From a checkpoint of a small transformer trained on Wikipedia.
Architecture: learned positions, no biases in attention or MLP, tied embeddings.
Training: a variant of Adam for these matrices, 6397 steps.
Each number is 50 + 12 x the weight over its row's rms, rounded and kept within 0 to 99. Layers, rows and columns count from 0. The size before them is the row's rms in percent of the matrix's.

# layer 5 MLP down (transposed), 896x224, rms 0.0661, rows 391-411, columns 112-223
096:66 86 33 57 64 54 81 40 52 45 59 41 40 52 45 37 63 42 48 34 57 45 30 43 79 38 36 56 43 24 53 38 44 44 35 42 56 53 55 38 56 34 62 52 33 57 40 69 49 54 39 48 75 68 17 44 57 53 50 58 33 63 58 64 40 50 62 53 58 40 57 40 55 49 71 55 54 58 69 15 35 61 41 62 35 45 37 54 36 66 42 39 39 49 60 53 48 28 33 48 66 70 45 53 29 45 26 57 60 50 44 69
094:53 62 31 58 32 35 39 46 53 36 53 42 58 53 60 46 60 52 48 60 71 57 51 42 74 52 51 27 52 34 46 48 44 66 54 46 60 34 68 51 44 32 47 62 52 64 63 58 38 59 57 48 45 56 52 32 71 48 60 38 36 43 22 54 37 60 37 72 50 43 60 47 43 63 47 56 75 85 51 51 50 43 53 61 67 49 50 46 48 42 48 40 68 66 55 60 81 42 46 47 44 29 49 57 42 50 54 40 42 37 25 27
103:60 54 20 62 50 44 56 56 61 68 48 76 28 42 48 63 44 78 57 48 67 40 52 50 57 43 60 46 55 24 43 56 76 44 47 66 26 54 20 45 42 44 54 42 52 47 49 48 56 57 48 52 58 47 63 29 51 50 51 49 37 28 51 66 63 44 46 32 73 44 54 71 24 51 42 34 53 69 60 60 53 37 52 46 47 53 59 54 63 55 54 31 57 54 35 52 61 46 71 50 56 61 39 60 55 38 50 53 34 61 65 35
104:71 49 48 57 57 56 41 66 34 45 49 52 28 42 62 24 52 67 41 60 37 35 61 52 47 46 43 56 53 57 45 57 44 67 32 36 39 42 32 62 65 53 58 46 47 16 51 51 49 33 21 65 51 54 61 61 59 59 53 60 73 39 64 58 38 67 80 37 36 30 61 71 47 46 54 52 37 50 45 44 48 48 52 33 46 49 34 52 44 67 55 28 44 48 35 64 42 47 58 57 35 47 56 43 40 23 41 75 50 52 51 57
094:48 49 33 40 60 47 53 55 37 19 53 49 61 58 50 57 52 51 51 54 36 51 53 59 13 43 44 51 49 61 74 47 53 57 67 40 26 33 45 62 40 66 33 70 47 69 59 51 56 79 45 18 48 49 48 44 40 56 40 67 56 72 52 46 46 43 38 74 49 46 47 45 56 70 37 56 56 66 53 44 48 40 53 56 47 34 67 61 50 73 23 43 50 40 43 38 40 60 42 51 30 60 45 60 65 48 68 30 56 38 57 68
098:49 47 49 41 54 37 68 27 48 49 39 58 55 48 59 65 45 56 37 75 65 70 41 44 40 44 45 43 46 36 69 34 53 25 45 51 44 51 28 36 26 35 50 49 47 64 62 39 57 71 58 38 60 42 51 49 51 58 44 44 38 53 45 53 58 57 44 51 64 52 46 56 36 66 53 45 69 56 45 48 48 39 71 50 59 52 44 39 37 64 77 50 34 37 33 61 53 56 56 38 41 54 52 60 39 57 43 50 44 28 76 49
107:58 84 51 36 48 47 42 65 51 50 58 49 33 35 24 43 46 47 57 52 26 39 34 52 59 70 55 31 40 47 55 53 45 64 64 48 35 47 53 63 59 54 60 69 29 31 61 45 59 46 54 31 63 33 49 36 51 45 59 42 60 62 70 54 44 49 47 50 42 49 51 68 59 46 65 50 54 49 51 61 49 56 60 56 57 63 49 37 56 41 31 17 72 51 55 54 50 38 51 65 54 37 51 43 60 49 53 59 41 50 47 25
109:66 42 43 36 51 42 58 39 48 57 53 47 52 46 47 48 52 43 44 53 52 49 39 47 52 44 51 34 44 46 49 48 39 51 52 48 54 64 62 74 43 81 29 53 48 36 55 66 44 51 57 55 43 43 57 57 32 64 57 52 55 56 72 46 62 48 38 44 70 32 57 51 39 30 29 48 32 61 31 45 41 31 45 50 46 50 46 35 67 41 61 49 60 27 65 37 58 52 46 43 39 49 59 48 52 75 57 50 35 58 55 37
099:47 62 31 53 43 65 44 33 65 40 41 58 52 55 46 55 74 67 50 38 44 54 74 64 63 50 64 39 75 39 81 43 55 65 37 47 55 61 54 62 55 37 61 66 38 63 39 75 30 36 52 34 61 72 37 37 65 49 53 64 49 42 58 75 44 45 59 52 31 68 51 39 45 54 38 38 61 58 68 70 36 43 55 65 56 55 32 42 51 64 70 30 64 64 40 53 57 34 47 41 43 68 45 31 45 29 51 49 62 40 41 38
107:55 45 64 60 61 65 39 34 51 34 46 32 64 10 33 38 38 40 49 46 64 50 52 53 51 42 79 54 37 46 47 49 33 52 71 54 44 61 59 29 34 37 52 48 56 72 36 54 59 57 42 53 68 49 61 78 34 52 51 38 46 60 42 48 51 50 61 40 61 58 56 60 55 65 47 38 43 56 41 39 28 47 55 52 39 51 34 52 68 51 57 56 48 54 33 59 67 34 67 67 57 53 46 33 74 63 36 43 45 42 49 59
113:39 51 74 43 61 54 45 46 60 57 70 46 51 58 44 68 54 67 46 58 77 67 40 61 39 42 40 42 55 37 48 39 57 65 32 51 65 36 36 43 51 45 51 62 81 52 66 44 36 48 60 35 49 53 42 69 57 44 42 66 36 31 30 56 55 45 43 49 39 67 58 42 57 56 39 27 56 48 52 47 54 43 59 52 45 49 64 49 45 62 28 60 62 45 63 52 41 70 45 61 37 48 48 37 49 32 49 43 65 34 41 47
092:59 66 51 46 53 55 62 53 56 42 37 48 49 46 51 41 48 46 42 44 76 49 41 74 56 40 29 53 44 59 57 56 49 33 54 44 57 69 54 43 21 38 42 67 58 50 38 58 46 55 48 71 39 20 60 54 50 57 74 58 57 43 48 81 32 42 59 70 56 53 65 53 49 57 70 48 55 50 48 60 56 54 37 60 45 77 50 41 56 61 50 42 49 34 56 59 43 54 42 68 60 57 42 56 53 39 52 56 55 68 53 52
098:39 62 53 33 55 52 44 22 58 33 60 31 42 52 38 52 68 53 60 58 52 29 37 38 50 45 63 44 48 68 58 51 66 43 44 51 50 55 48 68 69 58 59 45 61 54 44 60 80 28 48 69 30 52 60 60 35 72 59 48 46 52 67 59 50 49 54 40 47 68 74 63 45 42 47 67 42 60 37 57 53 67 64 47 32 56 48 48 40 39 47 44 44 76 54 42 45 56 52 51 32 49 21 78 66 54 48 40 70 64 56 51
098:57 55 57 41 48 58 62 35 62 47 53 38 52 45 47 44 50 53 61 35 59 69 53 43 43 50 60 75 40 71 44 40 56 86 55 40 44 38 51 60 46 59 46 46 49 53 65 66 40 55 62 35 46 41 41 69 43 48 73 55 30 52 42 45 51 36 34 49 51 37 32 66 50 33 63 65 48 36 72 54 46 60 60 45 42 73 46 62 67 38 50 51 40 47 49 50 36 37 66 65 74 26 29 50 62 23 53 52 62 60 69 84
093:51 46 54 50 54 41 47 51 30 34 58 36 51 45 48 59 42 52 57 48 62 54 43 54 47 37 52 54 41 39 33 30 47 57 42 40 58 50 68 62 36 51 56 68 34 55 40 64 66 64 46 56 37 47 14 31 36 60 62 65 34 75 62 38 73 47 55 61 60 49 43 46 35 71 50 70 51 50 55 38 56 44 60 67 51 48 47 66 47 49 46 65 47 55 33 61 62 31 66 46 59 42 34 65 68 61 68 55 46 18 52 62
102:42 44 42 40 43 35 32 42 59 71 54 64 24 58 61 55 53 42 53 36 42 26 29 44 45 41 59 63 40 78 42 64 67 55 47 64 49 46 66 23 59 29 30 66 35 52 49 59 67 44 55 62 74 80 63 28 48 35 53 48 67 45 53 59 49 83 55 43 65 62 69 50 43 66 48 45 50 33 59 48 67 51 50 46 56 53 51 41 31 58 73 40 56 47 48 62 41 34 54 61 48 45 27 50 45 34 37 58 57 39 47 62
096:56 60 74 75 33 55 44 39 63 52 64 30 48 57 45 47 65 45 57 36 68 60 20 71 59 40 72 35 51 55 68 48 44 42 49 66 16 44 35 37 35 52 64 64 56 54 61 65 42 77 58 38 45 53 41 37 64 31 50 43 44 38 44 58 40 77 42 46 63 52 62 45 65 32 35 48 46 48 46 64 37 51 55 36 64 45 66 60 72 44 41 41 45 58 52 46 30 49 40 64 65 15 50 31 62 49 66 44 37 58 69 35
096:56 23 53 36 67 62 51 37 46 45 44 51 47 40 34 47 41 49 45 71 45 36 51 48 47 43 42 58 74 34 59 68 45 53 65 35 71 64 38 71 58 40 72 47 34 41 46 36 50 60 28 43 30 52 56 66 28 43 50 62 48 28 32 49 48 72 40 45 61 39 54 36 33 56 60 62 35 53 25 56 63 54 48 50 42 44 38 56 53 44 48 60 55 50 40 52 36 38 62 50 55 64 32 47 50 60 63 44 45 59 63 47
102:66 36 44 42 41 35 59 41 40 39 61 43 57 63 61 39 30 56 48 63 80 40 44 45 56 36 38 55 50 29 39 31 33 42 64 33 36 61 35 35 58 36 35 50 51 37 54 55 64 43 61 37 49 53 65 51 39 51 40 33 41 47 75 55 62 55 32 52 49 55 54 32 10 53 54 61 77 50 53 56 41 48 60 48 40 56 49 44 73 61 57 56 54 36 50 71 41 72 47 55 82 42 49 67 57 66 53 58 58 46 64 60
102:44 42 50 35 55 36 45 49 43 48 49 43 27 40 44 44 48 47 55 39 43 43 67 40 71 45 68 45 48 63 73 52 46 61 42 35 69 50 35 70 31 52 59 44 30 51 49 49 50 55 41 61 52 36 60 52 42 65 55 22 77 46 58 54 50 40 42 55 42 44 52 45 47 33 53 67 19 41 41 45 42 64 78 67 38 53 54 24 48 39 31 45 37 57 59 64 50 67 31 46 44 51 47 39 58 30 48 45 71 48 43 39
099:38 52 45 51 46 27 68 40 59 51 44 38 42 57 62 38 42 23 44 51 63 28 32 37 29 68 74 40 52 77 39 44 45 46 56 46 42 64 33 37 29 65 74 54 63 39 50 67 42 59 58 35 51 71 67 43 49 76 31 45 37 51 64 51 35 49 56 31 65 63 31 47 56 49 39 43 67 43 59 48 55 21 37 51 70 58 35 56 64 66 58 61 55 61 62 47 49 31 51 67 64 42 53 36 38 47 43 59 44 53 56 43
# layer 5 MLP gate, 896x224, rms 0.0714, rows 392-412, columns 112-223
100:41 50 82 61 46 71 58 47 59 68 48 58 46 46 55 43 34 69 64 47 28 41 57 68 20 42 58 51 42 54 55 67 49 54 39 61 59 43 31 55 45 69 43 40 51 38 32 38 53 35 39 53 54 41 57 62 47 50 37 54 46 69 62 45 78 58 34 35 55 56 41 59 33 49 63 56 43 40 47 14 35 34 44 71 54 47 58 59 58 61 88 58 54 32 47 39 48 59 53 49 59 64 41 38 41 41 33 43 47 46 54 49
105:52 55 49 58 63 55 15 89 59 60 44 67 44 48 93 64 53 54 56 45 63 58 68 47 64 50 48 34 39 57 52 58 59 35 44 51 54 60 55 30 52 39 45 51 45 60 48 36 39 49 58 60 53 67 61 47 58 51 44 60 56 53 63 46 89 42 36 43 73 52 46 47 38 45 61 37 55 82 55 61 42 36 60 50 41 33 59 43 46 78 62 68 62 44 31 59 60 50 63 59 48 63 40 44 57 38 44 70 48 46 59 50
100:63 36 55 51 80 38 40 81 44 48 50 38 44 31 56 48 50 50 48 32 45 22 50 36 43 59 46 69 51 56 40 68 62 56 34 29 64 43 49 55 56 49 54 50 49 28 44 42 39 44 48 58 57 59 66 67 60 58 65 46 63 45 44 62 67 73 71 39 58 37 32 51 41 58 44 52 38 49 37 38 39 55 54 60 65 41 45 42 32 52 60 24 42 56 51 32 48 32 34 67 51 49 69 45 74 20 26 55 78 44 63 59
093:54 41 64 67 67 57 62 39 77 66 64 35 50 41 56 37 53 40 36 40 65 28 33 36 63 67 57 64 62 61 35 46 33 50 27 63 56 48 47 50 43 23 38 47 50 42 52 43 27 39 39 75 63 43 55 67 61 47 53 58 35 23 64 42 44 48 36 38 46 49 71 54 58 56 64 56 36 51 35 52 42 60 44 57 56 53 27 47 46 38 71 39 38 56 49 65 51 46 53 48 70 36 55 32 73 54 53 46 56 71 55 30
095:40 52 62 47 59 47 42 47 41 54 47 44 43 45 51 48 49 84 38 43 53 27 56 51 62 53 53 51 53 67 25 80 59 58 48 47 57 46 46 54 54 57 62 44 56 48 23 55 45 28 56 61 40 76 30 39 76 53 62 39 35 56 48 45 51 53 59 70 63 37 54 46 44 59 37 37 43 60 69 47 32 53 43 49 65 30 43 69 52 48 24 48 51 47 67 74 31 80 73 56 69 49 55 45 45 49 78 62 66 51 38 57
116:53 59 57 36 35 57 40 53 52 41 47 52 44 63 45 62 32 59 27 62 68 56 44 53 68 46 69 68 55 41 48 71 56 22 50 70 35 36 38 50 46 32 67 70 59 61 36 39 56 40 52 51 66 40 60 65 68 47 46 59 50 55 39 59 57 48 81 45 53 61 59 62 43 43 67 31 75 34 53 27 57 56 41 58 64 53 29 64 36 44 56 46 61 31 49 35 60 29 51 51 56 47 30 52 47 51 38 34 54 17 59 52
112:69 64 55 60 44 56 60 42 51 37 51 56 45 55 36 49 44 32 35 50 28 47 38 43 44 63 53 47 45 53 61 22 54 11 42 48 43 64 37 60 56 61 53 60 53 53 48 63 30 57 48 38 45 46 68 61 54 19 50 52 33 36 37 49 58 50 47 56 63 40 51 75 57 45 53 52 40 46 73 74 52 68 42 71 65 30 33 46 46 56 47 44 43 52 48 33 56 48 57 48 55 55 59 39 67 64 48 56 40 44 65 64
105:54 57 63 59 63 47 47 77 55 44 40 80 41 54 57 44 68 55 67 56 52 60 58 29 50 32 56 56 34 50 60 63 43 51 50 25 54 45 82 65 34 48 27 43 49 40 51 41 64 47 46 42 49 28 61 61 34 62 38 59 49 37 37 52 42 57 61 50 44 61 42 70 35 37 81 58 58 61 41 61 60 56 45 37 48 41 40 35 30 46 37 51 46 59 35 52 54 63 45 38 41 69 22 63 41 50 36 72 44 43 47 45
109:59 37 67 56 77 52 66 48 63 47 35 59 49 56 50 57 45 35 51 48 49 48 55 74 41 26 62 46 62 60 48 33 58 50 44 44 51 35 38 43 31 43 46 48 49 39 58 56 36 44 44 41 60 49 46 53 30 30 42 69 55 62 66 35 60 36 71 41 49 52 51 53 56 53 42 57 58 55 41 31 44 63 48 27 54 36 37 54 51 42 70 52 52 43 33 62 41 50 53 42 59 48 40 56 68 54 53 46 60 58 48 62
104:49 62 61 48 59 55 57 42 67 48 55 65 30 49 52 43 50 51 38 61 42 54 59 48 48 51 49 29 60 51 44 33 49 47 34 21 49 60 67 69 44 56 14 60 34 55 38 39 56 44 24 49 44 38 63 28 52 71 41 61 50 59 42 40 59 56 46 63 60 46 48 55 39 52 66 55 56 45 34 47 60 61 25 64 64 42 38 40 42 64 66 50 75 69 50 23 41 52 56 57 41 43 50 46 63 46 55 53 49 47 52 63
098:31 27 36 48 50 59 36 59 50 62 50 63 56 55 39 71 66 54 56 36 26 41 53 40 56 56 73 62 72 40 64 44 63 53 50 67 52 32 43 59 86 54 70 34 45 60 47 35 35 52 47 27 49 58 28 44 48 64 59 51 63 71 63 27 52 50 27 50 57 37 23 45 58 45 19 53 54 32 46 34 36 55 63 45 64 51 64 53 40 41 39 49 55 49 57 43 58 58 68 27 37 44 58 57 52 52 49 30 63 21 38 44
096:63 58 69 69 55 50 39 60 63 48 56 51 46 44 57 44 53 58 48 55 64 50 46 53 38 57 47 64 51 75 52 25 40 51 56 60 49 35 49 35 61 50 79 59 55 26 49 53 59 54 62 57 51 46 32 54 60 64 64 49 63 56 70 29 28 31 66 55 47 54 35 43 50 53 55 60 58 46 32 52 63 68 49 44 35 58 52 34 45 56 37 36 53 53 44 44 49 54 36 50 58 64 30 45 50 57 34 45 39 45 41 43
096:46 23 64 51 49 72 64 39 52 50 48 50 39 81 62 34 54 36 53 43 45 50 61 42 37 53 57 28 54 80 55 49 42 32 59 66 39 39 44 51 51 60 60 91 43 52 70 64 51 51 31 79 42 74 63 43 67 50 43 39 63 51 46 47 69 50 70 66 46 47 62 54 36 45 47 60 59 51 37 56 47 45 54 42 50 56 55 41 36 65 63 72 53 33 44 56 92 42 64 48 44 49 49 57 53 56 49 55 71 51 43 45
094:66 33 64 52 61 34 57 55 58 78 44 60 49 32 49 36 73 51 55 44 47 37 56 57 36 45 61 59 64 62 57 63 78 63 37 57 62 24 35 30 43 40 61 76 49 57 55 37 54 51 54 35 67 30 64 58 40 45 48 53 48 51 47 65 53 57 44 39 38 37 46 70 47 59 52 54 72 60 48 58 46 66 39 58 55 30 49 39 64 53 44 27 48 60 59 42 47 51 60 53 47 68 54 46 58 34 59 57 56 31 44 45
096:65 30 55 41 36 40 31 55 49 71 39 69 51 61 45 59 66 43 28 52 56 36 65 46 65 40 54 27 48 74 69 53 50 54 37 42 53 50 56 41 42 63 36 54 24 74 28 45 65 42 34 63 56 58 47 48 30 53 50 49 35 44 79 61 61 50 39 59 61 60 61 55 67 46 90 57 54 59 47 63 51 46 43 59 63 44 46 53 49 56 56 36 46 38 48 50 68 30 53 55 41 43 44 22 54 28 42 62 45 56 61 64
103:55 68 55 55 45 30 62 40 61 60 42 42 52 65 52 34 63 55 43 31 54 32 32 49 47 70 50 40 48 53 53 58 32 70 37 63 46 45 60 51 60 48 65 51 32 55 58 63 46 38 46 58 47 43 44 41 36 39 57 51 57 41 50 43 40 51 38 60 67 47 56 76 32 79 18 37 44 44 39 65 58 53 62 38 53 51 69 43 49 62 55 43 27 65 64 59 46 30 58 57 34 42 82 43 74 32 43 45 45 37 46 48
095:49 44 42 50 48 54 54 27 45 39 69 39 58 48 35 59 53 33 43 48 62 59 32 42 57 59 37 36 63 66 53 55 23 70 47 34 68 40 46 79 41 49 67 55 52 37 58 50 61 61 49 35 43 50 56 50 42 45 44 54 43 58 54 56 48 54 65 38 33 57 76 52 64 47 51 49 40 36 43 38 58 41 47 58 30 48 48 44 53 48 45 59 50 42 43 45 48 44 40 57 20 56 35 47 28 52 54 48 55 52 47 40
118:69 44 54 59 69 50 51 62 40 59 30 23 46 35 37 60 55 54 63 57 41 72 41 45 47 44 61 70 51 58 52 71 25 40 46 67 60 35 70 52 40 56 30 61 40 63 37 29 52 65 53 51 59 48 43 42 35 43 45 57 39 43 41 58 43 61 62 61 45 31 31 77 61 39 69 56 32 57 47 35 37 57 43 38 58 49 44 46 49 35 62 43 46 21 49 29 61 41 47 46 23 65 49 19 42 38 69 47 42 40 50 38
093:59 67 39 36 51 68 45 46 68 48 62 57 56 56 25 72 41 41 35 55 62 65 37 78 49 63 36 41 41 59 62 56 46 39 60 59 49 51 37 26 68 38 43 50 68 77 57 64 49 35 54 52 45 63 53 52 64 42 53 69 24 71 38 32 70 52 65 29 42 57 48 59 45 66 60 30 58 64 58 40 75 29 25 59 52 59 60 44 67 57 59 60 74 50 59 55 49 60 65 62 41 51 42 54 26 54 48 68 30 39 36 47
099:21 68 69 51 44 45 45 81 44 48 43 43 43 45 42 60 58 44 44 58 24 57 69 44 60 53 51 38 59 48 26 27 73 22 41 44 45 25 35 63 60 66 53 69 49 64 47 46 49 45 23 59 45 51 59 57 32 46 70 55 54 54 52 49 52 36 65 60 64 58 59 47 36 48 48 39 63 62 41 63 67 55 39 49 40 39 59 41 48 46 60 75 37 47 45 69 53 56 57 59 32 48 66 35 45 43 32 48 57 44 38 36
099:68 51 41 55 55 41 56 57 69 50 50 49 27 52 40 57 45 66 63 54 47 54 35 35 48 56 69 43 52 55 58 41 64 59 46 49 40 56 60 49 74 33 69 78 55 32 51 67 52 65 55 51 42 63 58 42 61 66 46 46 61 50 66 54 62 51 48 72 60 46 37 55 38 26 49 45 48 33 46 45 61 49 54 40 52 44 38 30 52 73 69 53 40 54 45 43 67 60 43 46 44 39 36 52 46 33 43 70 41 43 45 38
# layer 5 MLP up, 896x224, rms 0.0677, rows 392-412, columns 112-223
095:44 56 59 49 67 44 45 31 45 74 41 61 61 35 38 56 25 44 55 38 49 66 54 44 46 56 49 58 51 50 64 40 53 57 53 44 60 61 31 54 52 63 37 24 70 46 45 37 52 21 39 53 43 34 46 61 54 63 52 64 51 64 73 39 47 24 38 55 44 54 38 27 32 41 39 78 41 52 43 30 28 34 31 53 39 47 26 44 38 68 50 66 55 27 40 35 47 78 67 38 49 60 35 50 20 44 51 51 35 55 39 43
106:68 59 53 47 51 58 52 44 53 43 53 42 54 35 54 63 41 49 45 76 57 75 30 74 53 58 43 65 59 46 36 66 49 35 54 61 40 38 53 54 55 74 40 58 64 56 43 76 36 55 71 50 40 54 35 35 43 47 61 28 20 55 37 22 59 43 62 49 41 38 64 59 58 48 35 49 72 46 38 53 60 48 62 49 62 54 39 48 57 68 32 33 44 45 66 56 47 39 46 48 57 47 59 50 57 55 41 52 49 45 59 52
105:46 59 74 56 48 51 46 36 55 54 55 61 39 49 44 41 38 49 43 50 82 66 44 65 46 47 37 37 33 60 51 66 31 44 54 61 56 35 58 75 43 51 57 38 74 55 30 59 49 21 39 51 43 50 61 41 42 34 61 61 60 40 42 33 61 61 53 81 50 47 40 56 31 47 45 35 35 54 59 41 58 45 69 49 64 58 49 52 54 58 47 44 47 57 29 67 68 46 51 52 64 54 50 43 65 67 66 36 24 32 46 64
099:47 46 52 62 53 51 47 46 52 67 48 36 51 42 50 67 51 46 50 47 60 47 44 42 55 57 51 64 45 61 54 24 42 65 48 50 45 71 41 47 42 45 32 34 53 33 55 24 53 36 36 73 58 64 44 60 50 42 42 70 57 28 53 49 44 34 42 51 27 36 45 50 49 50 61 42 47 62 51 51 58 63 44 65 75 63 34 63 37 37 39 41 65 43 52 34 72 44 54 54 48 33 55 61 62 52 55 44 59 78 29 32
098:42 44 49 48 71 52 34 41 63 56 51 49 57 63 36 42 60 26 40 40 55 59 61 43 49 71 50 70 67 57 36 62 31 66 61 54 34 49 46 61 30 61 46 44 40 59 46 71 67 57 75 63 57 59 40 56 42 65 54 59 53 41 63 63 55 44 27 54 41 36 43 52 37 44 66 59 38 72 51 50 24 40 41 47 51 50 51 46 54 41 37 59 54 66 64 58 50 58 51 60 61 62 48 35 36 45 65 45 34 40 55 54
105:49 31 30 38 53 49 27 52 66 66 33 44 61 48 48 49 30 54 45 60 72 66 60 48 51 57 52 70 46 54 55 58 73 35 52 55 49 50 47 39 43 41 56 28 44 48 29 61 66 54 50 60 41 59 80 55 44 53 43 52 59 66 30 45 70 62 53 58 41 51 35 51 36 21 37 18 63 61 32 44 35 52 61 48 42 52 21 48 54 45 77 75 47 44 55 55 58 47 36 29 52 37 63 41 65 35 22 50 63 42 33 47
107:52 35 49 38 25 60 45 37 50 52 62 44 64 30 59 61 79 54 47 54 75 48 59 40 55 55 60 51 50 67 39 48 41 72 67 35 49 57 57 63 38 67 60 42 63 43 27 63 57 61 44 49 40 46 48 47 66 61 36 44 55 49 63 52 57 40 43 56 55 49 47 44 39 43 35 51 36 68 40 42 61 30 55 49 44 50 73 57 58 60 44 58 64 49 50 50 50 35 45 52 56 27 71 64 46 58 59 35 41 40 39 29
099:38 65 70 45 65 35 27 67 52 48 48 32 57 54 23 65 38 53 60 68 59 51 58 35 54 72 43 45 48 44 59 68 43 46 54 31 55 44 42 55 31 55 39 54 45 52 54 42 54 39 64 64 39 40 50 48 40 50 50 39 59 58 51 32 40 51 55 70 83 33 31 57 39 51 57 51 69 55 62 33 64 47 56 64 26 50 70 66 53 50 56 63 64 53 58 52 39 62 59 44 52 33 46 50 66 41 30 33 55 55 33 62
104:53 53 52 30 40 50 43 65 26 41 57 42 54 38 33 57 55 48 72 30 41 57 51 47 55 47 39 54 50 46 68 69 31 50 47 48 48 52 69 23 52 54 43 31 53 59 39 50 49 52 50 59 63 42 62 45 59 50 48 56 53 47 40 43 51 53 51 25 68 46 33 66 80 47 54 60 46 39 42 37 39 35 61 47 45 71 44 73 65 66 46 38 54 35 52 39 35 35 14 53 35 57 43 47 53 46 56 51 47 36 30 62
114:57 52 46 36 65 67 47 43 47 31 59 58 23 21 53 25 42 41 60 44 32 41 37 62 56 33 67 42 77 61 59 43 19 48 38 60 50 74 55 53 44 64 58 68 53 51 53 57 63 47 50 57 51 38 52 27 38 46 42 49 52 53 37 66 51 46 48 76 62 49 53 33 49 56 68 53 58 43 23 29 70 30 37 37 64 56 71 34 34 62 43 64 55 42 43 32 78 65 45 65 64 40 48 50 41 52 52 43 37 65 30 45
103:40 48 33 34 27 45 48 41 48 42 47 41 70 55 54 71 37 74 72 53 31 63 63 41 59 58 46 60 53 39 48 60 31 60 53 40 44 67 69 54 47 42 72 55 29 43 70 48 52 58 43 53 47 33 38 59 77 71 27 52 50 66 36 51 58 46 29 38 53 29 47 49 58 60 39 58 51 25 57 50 29 57 62 38 63 59 40 72 46 53 43 65 65 71 37 39 30 51 63 48 52 26 58 39 52 51 45 60 49 67 38 43
093:46 55 47 65 59 82 40 70 42 49 43 62 64 56 35 60 32 41 57 55 56 60 61 50 41 47 44 67 43 59 58 44 31 52 54 64 50 43 45 48 47 41 52 65 31 65 55 39 23 69 60 52 64 38 29 57 51 61 38 59 50 46 48 36 55 37 60 59 46 28 50 62 53 56 80 45 24 56 41 49 62 59 29 55 58 49 64 53 72 58 45 55 63 24 56 47 40 47 38 57 51 49 59 43 45 66 74 41 61 27 56 49
098:38 46 53 40 34 50 37 68 48 61 55 56 63 66 55 44 59 59 51 40 65 27 61 50 33 48 57 53 39 58 71 45 55 49 73 41 59 42 67 72 66 49 50 50 46 44 49 45 47 34 49 42 49 60 39 26 63 55 35 53 58 41 53 38 60 55 44 41 71 24 47 48 56 53 63 29 81 56 42 50 30 56 39 64 40 55 47 46 71 66 36 45 45 39 27 50 60 59 67 48 43 73 42 65 36 55 46 67 37 49 36 60
091:54 35 49 64 32 50 46 57 51 62 43 55 42 46 66 51 78 29 65 44 54 62 61 66 24 67 63 44 47 51 53 62 56 65 77 66 43 31 54 37 57 42 60 49 49 50 54 66 78 60 60 47 63 50 46 57 28 49 57 59 44 38 39 45 52 54 65 42 42 55 39 64 57 34 34 78 63 64 36 47 49 64 49 53 34 40 64 42 63 54 38 67 64 68 49 48 49 33 51 43 28 62 49 38 51 32 65 68 51 49 17 49
100:52 54 58 35 63 45 52 66 60 66 21 40 41 33 49 61 44 60 38 52 56 60 49 50 47 59 46 55 53 40 35 53 70 42 65 59 42 31 36 42 51 60 60 68 46 56 66 43 31 45 42 58 63 34 68 50 78 52 54 36 38 68 53 22 59 51 58 39 45 59 20 82 51 44 50 48 64 51 51 49 73 55 50 52 54 41 51 38 57 52 61 63 50 41 58 40 36 55 35 43 66 45 55 53 64 62 56 58 53 64 69 45
100:55 33 55 40 44 65 31 44 47 56 54 45 41 33 57 44 46 42 50 73 43 51 51 19 56 58 33 52 45 34 39 44 41 43 61 53 63 54 65 62 30 46 37 46 54 54 75 61 53 57 54 48 62 42 49 58 34 47 51 70 60 49 53 52 63 33 38 44 55 36 49 58 60 41 64 50 52 30 53 35 67 64 60 46 63 47 29 44 41 50 48 46 51 56 22 68 51 20 49 28 65 54 40 62 52 54 30 67 42 43 53 59
095:62 39 37 60 54 27 50 67 33 62 33 45 47 56 40 53 45 53 46 37 50 42 64 26 49 48 74 44 52 45 40 57 58 43 24 69 57 49 58 15 85 55 51 55 73 55 56 43 52 35 61 60 52 53 49 43 55 54 48 67 36 56 63 24 36 44 51 57 62 55 28 40 61 51 53 51 46 57 67 40 34 45 40 62 51 51 60 35 53 35 48 49 50 37 56 65 73 37 44 44 73 40 30 57 42 50 42 59 46 62 44 54
106:53 57 54 48 63 50 36 48 40 46 34 44 58 36 57 51 62 56 67 51 64 49 36 52 32 57 60 61 38 60 58 66 37 46 53 70 65 67 55 50 39 65 38 55 30 40 43 48 55 57 74 63 33 70 45 65 53 53 55 55 55 55 57 60 67 47 84 25 51 36 30 67 67 69 50 46 46 47 55 53 45 58 46 59 65 52 55 43 54 27 43 46 41 34 56 20 63 47 44 45 40 80 62 52 47 32 45 47 47 63 52 53
102:62 55 68 42 41 59 62 46 50 44 42 34 48 51 46 62 56 85 38 50 66 50 50 53 43 68 58 67 53 42 68 61 38 61 71 42 40 68 84 41 66 61 39 71 62 36 47 48 50 25 60 50 59 68 48 47 65 67 56 62 48 42 51 43 30 62 54 35 49 55 54 34 63 43 61 57 46 50 46 58 69 54 47 46 46 59 40 45 19 51 53 41 58 55 48 28 22 31 47 64 51 32 50 63 54 56 61 41 29 47 47 34
095:53 52 63 47 52 53 55 60 47 39 20 23 46 43 67 49 43 54 62 47 46 74 68 54 51 57 46 46 47 38 51 54 16 57 43 28 72 53 59 38 44 47 27 40 46 26 32 43 54 58 60 47 59 51 51 43 46 43 63 49 62 50 44 43 67 35 59 60 66 46 28 58 42 61 74 48 42 55 64 45 46 47 40 86 66 56 63 45 55 55 27 33 53 32 30 47 58 35 70 47 40 51 52 44 70 60 38 43 46 42 48 26
098:46 39 34 49 76 29 50 56 41 48 38 39 41 49 31 30 54 47 36 47 54 18 43 48 43 63 54 63 56 60 53 72 40 49 60 39 54 33 55 41 35 45 51 50 44 53 23 83 40 59 43 53 43 21 62 31 74 53 56 34 62 62 77 52 65 34 67 54 59 47 50 58 31 44 64 49 26 44 45 64 18 46 60 73 60 54 49 55 48 74 56 68 35 43 51 43 54 33 44 43 59 40 56 36 21 57 74 50 47 43 42 38